config.toml
n_layer = 14
d_model = 256
n_head = 4
n_kv_head = 1
head_dim = 64
d_mlp = 320
vocab_size = 2048
activation = "swiglu"
norm = "rmsnorm"
norm_place = "pre"
norm_eps = 1e-05
positions = "rope"
rope_base = 100000.0
rope_fraction = 1.0
qk_norm = false
attn_scale = 0.125
bias = "qkv"
tie_embeddings = true
parallel_block = false
init = "normal"
init_std_qkv = 0.0325
init_std_o = 0.0325
init_std_up = 0.0325
init_std_down = 0.0
optimizer = "muon_variant"
lr = 0.006
lr_mult_o = 0.753
lr_mult_down = 3.0
beta1 = 0.9
lr_head = 0.00597
grad_clip = 1.0
warmup_steps = 200
schedule = "wsd"
decay_fraction = 0.888
decay_shape = "linear"
final_lr_fraction = 0.05
batch_tokens = [16384, 32768, 49152]
seq_len = 1024
doc_mask = false
z_loss = 1e-05
train_tokens = 284800000
steps = 8936
dataset = "wikipedia_en"
Each number is 500 + 50 x the weight over its row's rms, rounded and kept within 0 to 999. Layers, rows and columns count from 0. Numbers have three digits each. The size before them is the row's rms in percent of the matrix's.

# down: layer 4 MLP down (transposed), 320x256, rms 0.249, rows 314-319, columns 128-255
# gate: layer 4 MLP gate, 320x256, rms 0.108, rows 315-319, columns 128-255
# up: layer 4 MLP up, 320x256, rms 0.109, rows 315-319, columns 128-255
down314 102:470493506620580452467559474578536503489492518415483579613502499477510498531589458584500422424483529636609403475440534430437442536484542487308483554512532578516504452520558579531535513481451458412519542533588419490473469480493495562460595446503454476443457469449463575441527518488470555405476524525425497501497471535493550538440473464493648514543493567466539530448448470464523448545451
gate315 102:529500568489425431493483546421489496507548519443517573550569465418534462423558452527457445606641441491497543549452507426516578507505470593490484540466478480544471537474410529527506545463462500483540477536387509467525473542446514508556521448453541535364509552468513530444478467516463518495501544550398520485471569451474448554466440534511579498487477430511447445419483450642518502494547
up315 100:540529509563609559577457562582475536461455570477494484456571484475457575554595537451517499509460509584533483482444395470446455502558541520526537401478506469380389476495629479438448533477490478480416513412535526529525474512596531446517488398498427393523562470525428459502530501375547506495520483496504572476502403451483544487632497571431538554501520486550494515553398607471459478472567
down315 101:424488635545558510438492501494493396562540469462509534506517499531473529496539468522469538595599479485503491595491519487564580471409516581550561482531577541525472524477486523509517586442496543502550460541492555474482502507385539516451515511445488603543473477568615480504459572527445482488596574564459459490550535498502484551446373495462519519515477441492566509438544476484422546435491
gate316 097:535501484510447574448486498412466442510524533465460492565598446509474530518500460536542524517590372496544500502521485548521505484581559523498537470509475508517565526399578588425542501547566486423443471546513530560528484434506485571503613493567468597561484529562436487433513489547506488509560529569447467516544421510491527406488492452601560519397462527602440468490443540519369392508543
up316 105:503492478394591517514421524547412533567517574472414444431496442484558548506499495503500422446376526524452546483462424450557483497424523527412466498507480521526542502452421546503501451443469447552593601417543515528515526550564612557430508521515458555463538438460436569566476449479482554503443479446507485465542462535494570539399561492503451510504571510444532495438460476518609611589500
down316 103:591577492467570522528537441533507448489484546440489465499563506542423494494404577453520498408528488493373404477539522541560499521538456498505425461572425430511443470579568554459533417509484511502455400421537493417413538497537453474482496529532506558546498424512540482539485518519422434508523436554504485566532610335601499469536490474461474506445497486525509548530542521486441456429563
gate317 099:524459566452442360552498515430558541478436491497535489473507550514519483544465477500565414473548501501455535519433530509467455560555466466535451513528595391465505512443532496412589482477438527572482501536570469526454510436445521476423592455596496488534464410476509471435536556456544444505586449505532547475465418456458515499515630491477400540424530543400527425518549480568523526538517
up317 100:573389528533488400460511542447471379563559486503516584606492626522436430507417512395542405544440486602387420489474563515519455457545506519558418550506445481592436500541563499399536455486532576529520490528557462458465495343560558447527470490583493490541475517504430472445535524522538545451544459511477460494460387433496546499459505485473510520534565609434457550469533551503552527547529
down317 105:442525577470490607530481429510507498532413498524502427450513486445497524512555497511438618432523601439545542533548443521465496566447526440530569421518532501463551573471457481477559541530576372491467470486518595533497548585451499503446470452457466500493450503560498498621412597493518565520468476570482543559445617542537516514470429477536558466467516460618540429519538416487517511470498
gate318 100:497541502443446545521484496537431484483466459448498505479504407517420462465397460524528503466560471493554528500494553578478414503517483485556601584589505518468552538495470466530492441524532505497539498504512445510560464453432560402568493560401525417511369549508463542526494512501490464536527558576464480382535448500537521550516428515549517513333398476578533591463498502419467516415504
up318 102:573485489472504525575461456479480502481445429492543503532417545533495531478462623534541581432475531544535506500474512430495448514470574544421543593439580493515520542590455500489545546465535504543527496523506544496448433467554512424536484443498546479498528450559504524503554526502439520479523517478573555535524486396517530450531465530539556484455514537559574537553538416509437553592437
down318 100:415508568544499482493477458563486580461517565474462593571492488473461485549576399584532516560460535482456504444489460442505490444474437627487559486498501461450471459414426599538536423417526476414423549558504508478536515535412526502461470507467473536648472499482512509536462528488562450354471493429459548482479473489485460512447569524404481413501398497471469507528550590525527525493511
gate319 099:441451498481476518573505618500404493413515488520523496446571500551463405540488685593495467484529410529528455540398455529595508490505450486474557494545548501467529522507531504478554514496449513542518507588535449473524558520480483559462484567445440527435564510523558483498588456531558410470561401467487496472461542553518468551545549522490372477475470541572482544452544574396506581574487
up319 098:527459512571564468433459404483565497450433409498499543452446485491470557387424434480480564418412477525531506509548519487464406446474550565551547532529436557473515469462572526515465451424387590597541550478361538505439426548451484507584513459601550452489546519410486443490385522486439456521448513531501526530479441475488525488435374530585622521480595422473501520497465475552489482418603
down319 102:501538499487507504579497511529469477537462511447561503483552494534520509569511612597469516507517437556557382470436485527495501470485477454535518579494565509553561538554511439448518570559492520478420511557538567488546585451494495594478491533494513549512470533547576514457427445531483482402498427595502489495532484594463460617566550661507405474504396570587462523534506504455449554606530